Each number is 128 + 24 x the weight over its row's rms, rounded and kept within 0 to 255. Layers, rows and columns count from 0. Numbers have three digits each. The size before them is the row's rms in percent of the matrix's.

# q: layer 9 attention query, 320x320, rms 0.0463, rows 219-255, columns 64-127
# k: layer 9 attention key, 320x320, rms 0.0446, rows 219-255, columns 64-127
# v: layer 9 attention value, 320x320, rms 0.0384, rows 192-254, columns 64-127
# o: layer 9 attention output (transposed), 320x320, rms 0.046, rows 192-254, columns 64-127
q219 098:123100158139142077131160109114128102157118117109121131108111099131084078129138119170132151137153129098136104104160173089110158109161113073103123133121116125123125131122136148113167148142119083
k219 097:148137107088182118149086126123112118157111154146116100129122086160177133109160101146090085136125114127122124136137174139119135103147119122078141161097126175140109151109089171117146120139127073
q220 104:110139140093127079124156068156138173139120087131101122103106119127136146156154117131155137087122122144133141063087115097126159165114170117076100125134114168174113181116109105073089143129141177
k220 105:142111060118114114108124096142128122096132091111131099135104099137117112142132087100099121103159139120136072075124158109133138146122140113158178158120135169139143132130088142096129162127142114
q221 104:134104124104148128162099170088124133160109118154117169137140162073148091136065124117135131136111163136166109119113125098143134142142152115147174146081129133103145114138140114098133134152155118
k221 103:097132119153167163145174133107120127134118121099098118127164092115151167140134117134131110116129134091129111111117138170162118130152150130162163124095120127115150086116073144146147122177091125
q222 095:093093141127107117107125152149149137141130131082127155117127100119155149141146124092069131183122106158106164161104111118135134103123113107144180129132120138121182121121123131168144156128127119
k222 096:191145141101086123112121120152117123111127118126157133123135095178130145145132170133094107117117118164123154153095149131156088106100105126135185130137124140142142116163128149150140144086134159
q223 103:105126140121119145148115123123146140108109166097133100149120152123081118132141128107095159136146153117177143137081114141104158149118132117104137122096099108145155141138143094111158130099149089
k223 102:088146147135160101181134171103128173114135143114149128123162135110100124165124132114094122161145121118142102133068131167094131129123111094156116149149105107160148127083090136116143181163134126
q224 104:118110141089176181133134096090126105161109096121142135143133143152122169155119086095177073144125135135130110140112140170182157094123105146156135144139105149122087145108143168118134152137116162
k224 105:168124133122124146122133134122127101139133111129148121122142120157128182136082100120166132131113147091141110101149134114133105105111071112157138132128111159129101115154151132105116125103079155
q225 115:149119052090160149117152138102121170169135137165153103117096122122125124160104134133151090140106122138117119142120142152124108099139150105152092112156125094131140129098125097065154108166096142
k225 113:169111128096191121119103155104121103127151129099121070102064132144122119111172116138139098116098100098151140133167175162113106106149128145229127121154115107146091117109116112102135145165111151
q226 100:121135144130162088136109125111126125123105096089159131114130110121175146117102121165154125122140164117079124145149110097096141113127112077144107152124149129171128125105137161158164099122137124
k226 102:114134138159112111151107085106086128100096115153128123115095107165150126140092152119147152109111182098115159143119118120124140119122134102149123111078137096136119148105102169185170091148127119
q227 101:159128188163114120114110136152154146116143130181135159119144107144126121130131119094142150137094132158098092147149133136116165147159155138072140133095100120136097086096131162123113134162119120
k227 102:123140140151099127141104147141141132083095141096140133110153156160128108111099128118148102164144129161133063138148139138081129077195108141102118094120120117150138135141154169138104137135143094
q228 091:109114111120123159137136097118158149133128159110111172150129104113104095124144107096120115131093162145118137123154136149118080145128117147142187137108096108147133159092156116099120106150113151
k228 088:151152100137116142105101114144096157133114119105101107131152125144096115104128127134098105119141131164102125131122158114116105127139126094200133101171147136106173118153079112111108088157141151
q229 098:091133159165106146143123100158128159104107130124164113202153124100098160112131124110126112132163105169116120069140120124127116118109176140103163120155101129131080105131142150179111119126152137
k229 099:135115131117135120165125142163147114144136184141182124164132121142111134127090179119126137119135134159123107121143102153100153173156136126092117130098139152137117161096155116134133092110116146
q230 103:126149148176091151098145111106108119198152133142118132184146096154103155120101154126055112152157069087119138118064128151111149164159098146119110125162062165126118100092116127107159146157124151
k230 101:131122129168116156127149127107119149154140112172122124120094118127079170106110181131072065124144126088151143120124143175117131193116108152115110136121147114153108107144127116071126101120139164
q231 095:119102150130088129142110126125174130081117147145162125150104145074142132134144124112177125098118123141088134137161128152121178137173190116150152143121149125147078121128155134111137142104110110
k231 099:138141172132101131137099101159185159144113135122178140121123126152161118147135136137108117137117139151115112120161088130148151158168146138162119125115142127146112115068130111126200140127129133
q232 111:113110096123105129131146106152142104125119165107155093102132141113170099143137155112137155122159082109115205153129110138100126127164154112139142155123112119113057134149150168144131130131132129
k232 110:172128116119137114144091106154095126136128142108158157150140118125168085148134118125125168136158105092150179094138154117114099109120139154167138141139104088135115144129131162118128150132109112
q233 107:102136168103109119163108088102107131096141152069109130129127094143171133148110139082064172159120104121149096146113104121151136147164118142125163131126050140116143120125128113132124127129141113
k233 103:135164144111147093156085140128136114120151129122146119144122103123126122139088135108037126158124138139129128155123101115094112125126115127070152144127093109102126105118104152099130101079134133
q234 092:115119175127134160149133150120161145176133102155088095157139120092140158136119100169132150111079164157099154086153121092120128146148110131113131069117094110113160127149169098148131091114105121
k234 094:096113147166116143136134178141106119130138154145088106163119054115126173128116112146101161135111139112137140115125101096124124095127140126149178111129109084113154118143159115172151048158112133
q235 096:153130079111128091125157106116137159112152150111142121105103135149175129116129178130142149165148101147110142139130113105112090171096086125111141171129160135146128154126105161130120155140144105
k235 101:147131124139117120119133108143145146114092062178124137138131179108126116126153093131117148111173090156132120113139120080084108127101143129129090185122135122156133141158116162149140115131112117
q236 098:110105102149125150169104113122115121128168113116105169102117155145114120125155106132121107117128120123131117113129113121131129153135139115156144147111145123109140129145103118137090105114138155
k236 097:097118101154084118140136120125173118137143117143133134155122098108073107133132084142138110130143092121124156105117143134122147120121131119122157133123111113107142110113154139115139138112099154
q237 101:128137117137098142150135115146101105139085145139130130096123132101101162081139120146109136092108153100118130158080107103135109127118095095189142116134125147121158114146124103117150123163120107
k237 102:150144146123126126181104146133126087132102147096150116106074122116124076161142139108112164125097155072139158147127093131130113163146129130197120130108150117090127108135149152139140164207101127
q238 094:120103119088131101161179113124077130191126116122129153136153140124151081134081106164143170164150112136190177167146117081118162162095099120173140090134132142135173093099153145103128141128127185
k238 096:118117105154127127144099103148084139121121108150123109127128146107119138102098084118100144159142150080157166152168155131152170116120094152125132153137118136136138090152162145140151182138101147
q239 101:160120141118125142119176141122135093150152115081118156106144143144139139148115182111124160152169078133189098067127125129153119110145148127109140084122133137140113162147218105117112097142112105
k239 104:124151119133109107143141187120104129182116067113148152136071123124108166115110110119114151121149098133141114074110112122154106125116129120126118139137116086075149117146168129099136155128122128
q240 105:139098122147136161146119147125155131130127121140124112103114149122120123117115093105104109106158079150157129149117093167109147140162151123140149112129099114156119099111118127112120159159118121
k240 107:102152131139112133148153122116141096179118119154146131107106090138128131098122106145122091111202070159117141102108111145100146114110167102123111134154085109160105114133104125091139145160116141
q241 104:098117116175137130117139121144126174162136083136097110090120137133080139111129122098153118077096148147138112103106140115108145122107110131152160097154134107124192162128154146170115101140113113
k241 098:137128100131171164122124122125143138118097123137123124123125096137129122118122124116156119109114145147109118096125079087150150131141123129187149159114160166116190123076114114155120113106116132
q242 106:147138129123100152087132105113147140050123115125088097158100103123110138203138081115108145134115126130097149110147139157112161126103145100088152116129108125124092099160122168055128135131128157
k242 104:140109142128133105098102105143169114081138170123145100137131130143108090162140116121126099128112093087113099121185148134092161150098116129144135132108086175147083121102133143120132126150149159
q243 101:086127103147171118128137143118179092162103147160101147172148163126120122096135141068151168104141135141115138126113106120132137084153153102123125131166117091174122112099152127118120107118134110
k243 098:106115143127153100142139158121151106168089154180098138136108107134108110133134135099176140147167130087117184121147100111152109137080127120116112096169141115142174135110078162109134079155127101
q244 093:096124120153155102117125116182102108134141160150124094128105109113117107156147161104127127150104143150107121165142151155148182138107131145117157121151088105163113126134159116170127126133136160
k244 092:148127139149106103137142105180158096115157168096166117159111101103096098133175121165098116160121091122118164096157163130151171119119119123111157099136069125143128112126138136123111128105121130
q245 106:093108152166115149105110092120138114110104137120126071097161180180095140118140133089099137137164136123076133145145127118125100138123120137107109101149127119124185104199144129147113103168163118
k245 113:124111117138083137113108152138134119110162124109118079110110158156094132144148154110142164150136151129104151139149101106116140186151143128102108149143091124120113133132162130162133094140150100
q246 094:133107126120117144174132109124138135107108174141137135147125113093148131152122105112141137133126152100114094121186150115121140136112091133171161163127145129134152112135116128188165127098168106
k246 089:148132184140117125133131152121100210116116142116120123115129134116150137134107148115120146131153137146137127123125138171093123069168126124184166158160106132164174112133084110131162109161142107
q247 095:151134112154131129084125112106108097178117144148113167110124160177163080076155126119127087137103117121100087118135108152172105118133102181105165117138177165108118188124147118140126129142071064
k247 097:131116110153094136098123131110116091152143116138125161147118174134134095140125149135178102145089116131128079083132101119145106142118135144120102126141142130128178108164137116119138162154137127
q248 104:125116096131103104094107129134156109119145129146073123120173141112114099156157129134119127144113116115128169156092074125136101112157138164122138135147171165115150119121107105142137088160105137
k248 105:163122116108147137114135115130200120098095079097144126156154091127108149130172138152139137176103090143122125149150131095134098117159120135117145112135104133125135122134156151119156109162111119
q249 092:104149166142161114145122115148142156107120123152136110117157121126155141130135114150165123139140151127148117080137147090128105185118136133091150105120127061167125126148131118140085135115164140
k249 094:089133114122120099150169129128127149135122121141146082120161113103164119120081141109092128151165164103105125156155159111097141163121159149151133148123137104118140113160175096144092133137172146
q250 098:105119145138103155134124149127149157142086158076120140110140131129152098122130177130130092157088133123111132156125120129086090133134144073179178125085141118145119164122143097118170106142166141
k250 099:106143107169128143116129128116123118157148109098127111143166142150124148092136164130127115088088111111091129166120079129121102149167142093178118138149077108124155154118115124100137097153160159
q251 091:112094132141151137147100117153174176104113135145117113095081068095155139121090095179168120118130193102161121104163156090131139110114123131167161133132165130157148129168138152180132103107112127
k251 092:145133116104145148105111113111128167138117168148080158120123109168113149136110072118119158155134172126155124141080154127109132058151145114154208143120136134139175107132137135186130123140149089
q252 105:093157133151130110104103160121109072105097103126117132124131097131147116121116144137104186131158093137147132137134102061149175125155116170126155117177138169124115159114146138158128136119094125
k252 107:107127101139103103113125114108104126145102127101095107166118126147131131131129160125183137157153125126109138097161121058111157135098105148098151134138137129128111124159153141088103148100155148
q253 087:135086142121130140111088126136144107097070130137139139104162158091117105132143099121121139152158149124117130115129143156202135092125159106105110136087154111150129126125154131131111113168129151
k253 087:153151122089150144114130142142118142140082132156136099111164153130140144102161154111166150126112157137162076082130140156149122096136144122120115141150169143123135135156114150123072126168129127
q254 102:138137154091103122128148161111172133151126184115181109113107158143160126120157150120141109100133174133112102140087117108120146147105143102119096117128137100131147096108146130156154137102090103
k254 101:126126168124136103167132143151115118167132133128154127129120172126155121114143124091129111100131179131127114084110091130134138169109131177125079104111106128161147118129131083135166148108139105
q255 099:186170161118102117081138133142174145107158147110102141098127105127157118147166120087084110092107094122086134111135096145130088119126096173089151138152121135141106145147121112097112113121111153
k255 096:162115140136141115089101141180120126075143162114080122105167135089159078121141156110139116134121108117126116069128110129141073132127098123109144166131115143123111129172123082163142140149081174
v192 099:113113180102106132134112136117133127120135152128100158087112114122135141090142129190143103122150163119128130123154151116143095157107111100117126105131099181172120121139146131124081141120125115
o192 097:152141147140144128147147131145099095093123127114132093113138136166115093133136137117118143146127150143136135111160121162135133128136117147088114144091130139118128140142123152136143114130166137
v193 088:133154111130133124114130136144122111108100097128128141103139130121117129088135142162134144134135135126087080142161130138113125126145113151136114153146087128098197146147174120162158177143109119
o193 082:106142181128170160133112168141137130120143153133161130147102114112124108117083123106131144088160150110122123064132144115080118134086173080135095118122149117155107110149149132109116102123119118
v194 104:157096167107126180136106124168112097158108132128116137099166072135130129138095099110131153100180124074114134116123145134115210141141131127110076118138073092128121101138093117137131105150139151
o194 105:122083101127155078142148136131138147090148132139193117167119147127163116151156140174156095161086125095114158109123173110094097142104140141122152132134147141106110146137149103086170170140139073
v195 100:117100119169127113124138143169144125140111101114151153121175169110105181064150124143119137134142092124112112133116131130143123099192117167144159123155134142105125168127121138087140136121141109
o195 095:133145157124142159132157115082100117107127114154109119074093129115148125085117177110146121109126079104137119110134107118110112156096087072108118175137098086142142164118117123105131104097072139
v196 092:141146120158106137179099129169118142187147122125099167119107140132128102155168141118094102123147133132138123147131124132121102167130142123138142149115097102152145126089104104091157112131132132
o196 094:097119132187143145120152111131151104093106124117127096126149119128115135108132122129132178148157122126131094124109125123164137135140124144100168121184120123158108119136085112152149141097116129
v197 092:116123138153130133125146115120117146136103147130121139085112130106098125176137089159124129100166113114106105150138105124142132148181103099147130131149120122138126146069120111155101132114141117
o197 093:106110149134167119169172135110130112122153094100143090128111133144129122152149091083123090104135120133123142157100140085150164115105123166084126095121127146098143109147111122168098069144142096
v198 091:138136169120110108110161135143138113107108147158117119106139123107097095122146136141099085119114182156147125159120156103075161122146146113120119123126176135104096135146114105146134123156111095
o198 088:119156106108151152123145135148141128124183123091134120115092129109140066086128130156129120159130114090101135087132094141118131106083103128149159111129135135111124067115137144144146131103152142
v199 091:131147125136050111136117179113112118155144114116071087141132119155136097109133143091123069132120103075089106120141127136101149113128130128120133157131101137183119131114112132084143122150090137
o199 089:148125078094143154115143116125140145159123115127154142080136137090129170121165070181120159127117131142125171145098133124135121125119108103106116137158159091121124101167106103114131127118167143
v200 095:141148103136149124118179158130139125185137135121162092109110122120191156183145140096128146181139114148142112135169119072121102096118151150120108165116137138113152105156110150095101141096095119
o200 100:114146131149078134130101079093117128106111122171127103136161133121159145111092123144139102105137093101118128157055177148125133152140117059116123174152140112136127139109138107121176119186149122
v201 102:144162122135142143142148137114095089128098119115092097113137126105110118100121126130134178102114120146109113098161132099107160096152114156127101118106139117147114101144139130157107144125082118
o201 106:115124190083141151141081135119145153108131127162165142146121158109126140122090190107147102170132142078114098149121118124092130142098124082159137095086125114144106169101177137125098131113096130
v202 100:095154125128124101118107152162143124088120094138164127050123152188159148148086105095088148125145137090138153156131129145084156136118096144130164113163126146106146142082127120082129128112126105
o202 094:129178100125134154108114075141128096101142110119164103145110139106142149123148103132150088097112102148141112138085102082095121144135108115085111163108128133132130098156094112137120123142126137
v203 101:082098161134104133141119112141119155146123146137067095113144088115099157072044108120102170110104133085152146093094093148136106153155138146139140168147105103111121092124115130135135112118145141
o203 109:133108114173162144148136122110082096109121105100117141118174126134125128117180140135107112126103172146122138083133162161136121115119085110118115133104118143153142180168158135143109116125103101
v204 096:116128144136146130135166103130131091140125083151120159162125151146163084092110150071157136170126128117107147103113128136075100196123149105134133135099106125156140165166137082104129136098088127
o204 099:150104105158097110123108143120147124103115164119124129129140133147160109135109106158143101146114119139158062157109128126160098104135093161156165117145172129125140129115111157137175171149147130
v205 103:175128140122121118146113185135160157151120137127145112148140121151147131097151092153097171157138114121156162107114147134124120111132130121114123122110105136113148134150172135108089152127119117
o205 107:100066115078175157104157157140137136122077091156150133095131129093127133171144113104152110138148155125119141165160127086157141137123154113130124139125142139160087134129140092126122168165143116
v206 095:108123151134132108098142122140151133156106113133139139150089163170104112120136128123134142130135101136126149152106104158131147100154123143126133086126106145109110115123094112108106089165147087
o206 073:141147120123123124154122159141159150096146106114087125117116098120104143103142097119107122110123128115117126100127120139114156128115118127089177163120126123157086093110139127157148137106081134
v207 097:087142111131120124134134138120118120118141123140105140147114098130062081165150117095126085127140127124163127127132104098100136102105122088139118140131155144102148099102108176134160115123130125
o207 100:127080155122129117140090110176140156114130104118142111127102158191137132174129110137118131115133172105107105147127124141110124114168091158061172110148105137136116092131136090138134088166138148
v208 092:117117107128100136156121136167139120128109095132159137107174137127127104147155118175136137176093158146135128141110165154133095092149178134135127094135156070121154121126162149116126126161172130
o208 082:148135143132132074120160130091107144165143113138120115172077136134100124105101105147139136142164076153104171102149119143100123163156124091105099150178122137112117111161099136145131097104093101
v209 098:144135098080148116151161141123160126108173148128070113133100096177148129159104098144141137142132096113156196107143116101149111150144072125120111112123126133147119166098114145129103111137128130
o209 096:108072130136120136129157146127135120129080146164161155117138157099098125147177158116134135117139143142137094169137129130140167144140172145115122158129114131103126106137164123117150156151152134
v210 096:106097121161111132127113144115161185144136115132131139083143149110107120142160157118141128139107117154149104144111152152159141118145106155125044178140147087141107102169158156128118109108126127
o210 097:106169142083152140086144110127111110124162184134177146093085122110145128099130117119144116100106118098101143122108124143182117108128098114159139044100151126098089135170130110108119128122144127
v211 091:152116108125108117154087134132126115131176159138103129109149161145111134104119144128115102177131122133162101131156131114121066164119083125137152102178135115079127157135107129115152121111117164
o211 091:118126154119129100138169082112152136137130109088118154118152118137115143155174178165108143117118158118155091103108128149143152106154106141124137116127124117132134119108121142107137139151110093
v212 097:155131163107147122141113139077117117143173142114129101168098126108138128161165125130134151122133183151121109117149126176129130139111180121143145172107109114156099102112169140108116149152151105
o212 099:114163120115112144135135159144122152175132092154081123113166111151101133062134161070112119143098100102103146144177119107115117115099132125106086137131113138132134163110123095150107080133137135
v213 093:116139124164128102143128075123168144146119115111112113082119100115105100104125152108170135169125144128127150118104139114139120151134150126096112094129116149122156111112162133132129102192112160
o213 092:095107148133135155131149164120099087116098127150168147171185102088134122132149127116114152127144156144114100082101143178110121126155123119178131143081125106165118116189136147100151139110144118
v214 097:156126149082138118155128158142134094146144113119111176102119108149105152165093137115085154158136156139128085135116111134125119134082110138114085103109120122131153103128107118135144124116118088
o214 096:085203116155108154121070102114127088126149168144118090129147157121128095156127063101141129122141129131109138130081112105094135147129137138120163143137128111135115119101151139113113142147133114
v215 095:105128092095128144096103111098105122082144092127146172157123127155109157149070150153113141079106112166111128127116100175134186138146116130135142160125138091080124110113106142157169130137151127
o215 093:119147111160137115127105153128171089139156163161128114144133137120147100151145118088139111109125133116119121131105130160131135097112115135126130074114102173130149123123144119142114125101082139
v216 094:115124158157116128144202154160171129121145111156109130087091176154142089118164089138157167150113131141108097107104145153162141107109146097146163133124134117132081164141146137127125090126142096
o216 089:141133111082145110140118130144129148194096137086141167132115121127124159098107113122114123110120115159120158171141108101148105098150119109104093174149164136089135140140073114127126155141135149
v217 100:096131103148105117117148144109124167128109155140162103179113171161139094140143165112137088171108170141124114105090170143104141154096135126138160126156123099111117138145156118111143157122183143
o217 098:177154114099128122106176115118125093131167107122112123087125096130145136103117099137120175098112145158123172132137106172147104071127109129170075097093143133142129155145113154115140088130111150
v218 093:155159147082144088121131134116112109120142169129163146145131093162127148175121146123118133153113135112115151100113126142118110142103150124148118118160168141067125112107146115165137077138181122
o218 090:119099103192131124147106136090131116136094133146112083161120108143122139143141105097155186131153128152143171173117126134127152159170147133141153108108099126133181096156166143132088156145104122
v219 102:124138113126125152133107124157128120144136124110107182129115123108112115151114120179099113121171160139161096139147153168139120110117132067144117113144140140127129084119118105137137115112151106
o219 105:130098167170155137143116111140152094099111113160160095147141080151110132110124167103147127113106094128139107114122124117098166128154164131148168118145123148143110154122144119154115101145118133
v220 099:100121130127104112107131135132142112125122133121169092059183162101134119108156099104128134132082142102107088128138147125087147128157117177133058104136148156112100124162100123178084072118123094
o220 100:109166132101127128125151115129077116157129141102127132114101121118125116147117140101136098158138167134127146145081109137136158129148120130073149119078123147166143131136183133120166160155122153
v221 096:148116133126125187142132137114144140139103115156125137110086157157114150157124119167116094109145069133152122158115133118138134139131118072129137129120150111089143110149142141137121121118134148
o221 094:132133126165131091124123138132128107073186125131141135132137136128130148110130134107133096119121117174148140150117095122195141111115143143104133117144129137111151158125099109094126144130110110
v222 092:088177141131112096098109100101173155108142160106139107131164084118137172152149140162127128150115078159134092136126101108125085121131130117088141105173129144118105096141156154129116119131165140
o222 094:151095123115114147146136104124104122192097126145153116089156119131147097103113045135117131116105156111142171118137154177171161150156151155185123168150138115142174110150115107155124106158148159
v223 098:189157162114180084108117123149165104115161174148136147153089165181155167125161144072111167158099143102083144145121098144176138164119125110126148152115150163107109125119094125131096150121098104
o223 100:101112080086094149091112162103110148161161132119154109102140114139115128159117131121107116116141143116164155158181134112129111123125117155075107130117128158116152156115150096110139154150149131
v224 093:071161145124115169122100143095139175134117156135131132126100142117187126174181129127124090147142135101130140175148138112145164133141109092143138169107133105132166107121156167113114097169093125
o224 091:134105129100155080119119129143116084122155069128143159113142131117111140134119116120094110106129132188100138155129159104113133126124166174061146105126116125118080160115130085162147126069135126
v225 103:118127157132137186098039147132121144081113156117087135124112127082141110109141147143130118125129151144101088128161113128178119133113123140131127120121108088153143165135137121113127173103094149
o225 104:156125124148140126162154130171113116166141132134129105114169111077095132119119133139115112107117111139114099128129159094122181130113144140094089118095145137108083162117103105146114109106145103
v226 095:150139119110100185155108106115115158162135120140172116134101100168181153135143142133129123131108155159210129113110133103118079145083109107172168079133085114118125161134095121112176124159115089
o226 097:144158119169117122110072158153129071065119107130051129138157142117091156091137131092099162157161165183134123137119145125143132143124165132141101150099132121178140120080117142159094124114129172
v227 093:124150166095096135093106135150123115109124135106117070100135141110088144130110108156124116071116144162098109137152174166102080112149094160117117117153174108123107093141155154127084128048105193
o227 085:117136129130117070143143166146123155133123141161156145143123137109162092141114124147156118146104150090124140120138098139099127126126147105158127130135122110142114122158122089136160153169137072
v228 091:137137133111113172169147135098095153107096151114162117145156056133114172126100107148124112124126139139136113102129164096098135081130110128131135099109139136162124147165123106125148157099167100
o228 090:154137109107147116136122167128181145132168118145089165110091162091114105119131180136112137133160147085113159112139112164114083108115141124133104159124139127138107100123159147139115152130093133
v229 101:117122158140134105143152087112131106120145132140162129097143120092139131132077135116110130149082156116138106115104097118102175130093144150106118117119150187115115124130121105132099144147170090
o229 101:125106108133124154115121105129132139121104152129136124131083135135091109157125095111123138146161157108133177099146167166108120116174102149117145122112130133143161096209134129128145125143118167
v230 095:105124110116134130119143079145110145126106108106095133100159115079131131140102106108134117145123164104156115141139092136142172123118112145121166126118135075179136123129144115146137116130145126
o230 092:123132106138171121110129143111121132093118138152137127115160139117104144077157136126091136120160095130116134120143148141125141108112124098089099151125112138103143069143116140146109184158144126
v231 098:163112150056113152143125120090085107135151110113116173144119111099099118163108158145129109114153180108208114132092144097100122129088117143147147123153139128141160097140103135117123126138162137
o231 101:089131110233129095110073069152141104111119132166147135145148121150125150129119105108115167144143089139131142119142121127134133136170152167151113067139133103096092095085130119125152145095122144
v232 099:132151159139176121126116166084148133160112128121142098099096125110114097129166105127115124166134153143187136162094104108113111144110138144148134082132162076179116125165096110093125128131124092
o232 101:118139107142074176102113130140123097096118067127152111131146157120124139098096127107132096100181096126120155098140126133111127142131105157120128162087117139141038100103108153139149152134138116
v233 099:107112147150131139176124131157124124157098122154142164111120132173119121132142097137161114147106100133136116116137114076143123144155093104119155105117143122123101122109115138083130127119131138
o233 098:139148133108106097115117086138127152075158081078128107109131167124152140096132116149140121159121106113131129119137135122112086169129145116194181124153111123146182110119104131142106140124127152
v234 101:162100126125146174134094105103106080131112123120118141110101177120103119134138135155123151093111057152064088118126120134182174146143199123112124142124105131123153104105151133129107131100147171
o234 100:130171134127134108165113171138125137143146128146132133136148136099141132129110126149144132126091140129099099100086101126150150123128119105179136100152119111069123176168086114167114121131118123
v235 093:143165160122168124163161134122109114142140166112129107160145121144145158131158102076117194164124141107113137101133117128131114118095099166142141170085120133082139105120099135111110137135139176
o235 092:088103126138115126103096125114139133144121102113091130124128131121127098103148179143118138119139133115125136097137164084122110158124153117174131105168113077176118109107152146137120132100132094
v236 094:126112117157090100146083133159134179125098091151096112167116149135099121113119152106117131164118134128142116109104157168122121138131105156161137117089097088142143124121137110166138141149125129
o236 098:086066126150112106124095125131117114119149122162129174168135103100080141104165111129172140141122131134108121144109122133108148133114117123084144107131195082130144115130140098117122098136112117
v237 101:135139162108190102134086079118126096124084103116126138095119156173111133163078120157146096149142134124068146119173109134137139126121105138152162128127111111153125116173165114150098172107175153
o237 103:116161104138086125119158130141121136124180139094182100147145153088085110078106151130126124117123103127157112117169134101088139123127148088155131104089136128123152110158112101144101101132116139
v238 097:122129077123128120146134113132128126133148130126134171111135096147134147101120121069103125176116154172105184141148089108099164108170110130135143132109070111119149141137094143089102128109133085
o238 097:131121148105115101145102162086165163148136127142109136143123124121111112126108107107120143118172140135118139126113165105138113126109137086033128129112151133119110145091166129134128152144085130
v239 106:156157131130125140128168146132123094124111155141163159136101111112166140123139104155135098104173083153092153139124105118167146095094126139110112119122119108065152174138122101100122139161131081
o239 110:143176166135108130168137149138180128106142102127106106102084149133120134154068140137099111106123144122102132139136097094110133083163111123161135114142126158102120141087136140144160142132107166
v240 096:158120096153101108154129145099152149145142164121155135128143113121134132122094100119114079110197117086129153158147112095100145128119162108133128101106137172120161135118140177130151103135127159
o240 102:143114125138132136126174102134121062155097121135102142121153134167161107183117131114122128158090136123084132119107205146173103130154129152086089156120102128092133168179135055079160167143163124
v241 099:066134149126171144150120111119148135135110118147108099138141129083082110089095089140103149138141133133125122101147157136140117103088125074102116071181129134124123091096158113176123115100119175
o241 101:138084169168146106134152129133085095146115113126151164126145099155138100132155140115135151163110176119167114136107122128126148140123141164165149157130155171109166141119146155151124164160162108
v242 096:103133097097132115161150155121122165133141162125148139132138147137152150170179187126121190160101145150108113132098126117156114100106124170127140129132181170104103117106102107190127138115093095
o242 098:133084114137124151120100109131149098123087103127118110114108093144107117167119130083146143111152111119142161173138104136128122175102126115154107145117105113138100126163138165090116124150151155
v243 095:174120141105155139114121139163123076120121118116104135138043115146123122151100173154079101126184120132146101098158134133094138104094110111114099124079117078111151145107099141133095095112125177
o243 096:086112152101111117116120122126118135086152139196139144174179142076103137160132131124167143118115120096123139183129100093098190162112144145131137110151143126098136086097137129117142154124104097
v244 104:096121122120120111068160162121099122099112095119142113126148093170132141124127090125126160121139106156108118173095133115162145152099127188092122136125100081112139121097107106136157078157110132
o244 102:115162146154136146200096114139127121130101138133084174124090123115134102111197156154100127132148131150151166152130150115120133131099112097138125129161145177119120149106155153161100186105123119
v245 095:130124124160123162157089114170115119154116110126103146159156154073092079116137105115131158102089120170116144138080095164100156109140144127115101084172096141121152118143120108139148171151103133
o245 097:074060139136123099139096166103145149147131149135139158158174075166153085132146095143128098130128148132084114127099112115188120112113098137180143127127131126116139136114151151134104153127094106
v246 095:117137120101140131131138114094124101183107131116099117101140123117158090167138112119135148111165079110142120113158118154151162143113175132097155116115139159139141088142189187155101116110122117
o246 087:127120116100086140127082151141123137109163120136156126130175159141156178085117128106117138139108132099141108126114140153111136132130153149181133113101109114149104148116159126112133137197132142
v247 093:117111135149112126138131119115163141091149126132097120125155103128134124142152083130127092092122137164145121095076119118086089115168104100111146173130149146109086110153102179132083162103123134
o247 090:133086124115156127131161148146133118150094137101125090144126132164165145103125150131105115117121130138122146148184123080215161124067121120182111148137123142160146137134126100136135131117150131
v248 096:151117140142144129083144128165144140148107138107109119170095163143131141122134123084117115104085120108121130106121099119117135156161115119116112085149163114135154128114132095166106157112104126
o248 094:138138149094102109117094152126122162090157108120150112113146173147162112151105145144141099125111138141165151072154105142111113126116122117178156134075138133154164145119131131085133099138128154
v249 096:119154098122161081074116122112127103137171150121106153124135109139150203125113160120140139069138138142134158105126117116130136133108162180138174168105100144094130117145170127141132157111118124
o249 097:106124133146115156156117135122111074137119166165107128140169142143087097139124158099091149125136135109114107108202161180119128182118130089098094135103119119157123145123131137102111085123140137
v250 106:136128081106127167145106150133130106112123093130110150123133096101142107102115121171112116156150117134152155143155143132163084092108075079128179089173153138122112142122122123146157148130132125
o250 109:138084132164132128152113108111147152139095115112127126122105123104121135126116136151100148135178113140144145093124111096123130159110172122146093151142107173117084118135138156135119169086139143
v251 089:109149133131133135143143113122162136162130105111154107103129113106136123122136147124109104163096153181143103144158163085139133133150132133127122197142110126138113101138111091096089159136162117
o251 090:141122076132122160093085096117107108130082155118135102135165180114168128152144051091148156119157139136118153185067094112169120105154138145146136109094125094149142102139097135196133122135143133
v252 099:139139066124133085119146142048101120123107130117106151132090125109115134163184177121111100123164122166073117123131117126134122132093146118126147130127094164151116122134143120171097168151131122
o252 102:137096124158108158159131091160148122132129112125140080085134120137135110122070085146152168134107117110109146160103140133129151139129091149148125157126163091139087100144135145156112136152147132
v253 094:119138139132058154126142171168111127129164127125093104128154161127106103115121128177139129151190163108129137127104114128159115120078074137113112180117133125118121092133144147134121131124103108
o253 092:167121128161148112120138056140101144114134154164139188124149123164155113139117091159138112102105128136101157124134131123124111137124158116110103115153154084149138148145125138094138181106160120
v254 101:177106111120109143134207134145087105096166143142148146104125143100130120113133153151142161122109153101088146119144142116088114137154163146135137135079131099157098106139141131139112157136102107
o254 098:127077153105162105117147151094109171166083126129120146142123096152172136186090104136128126205149139113145119109151118149128125157145121103082114136175146173075170132127148150116138128131135128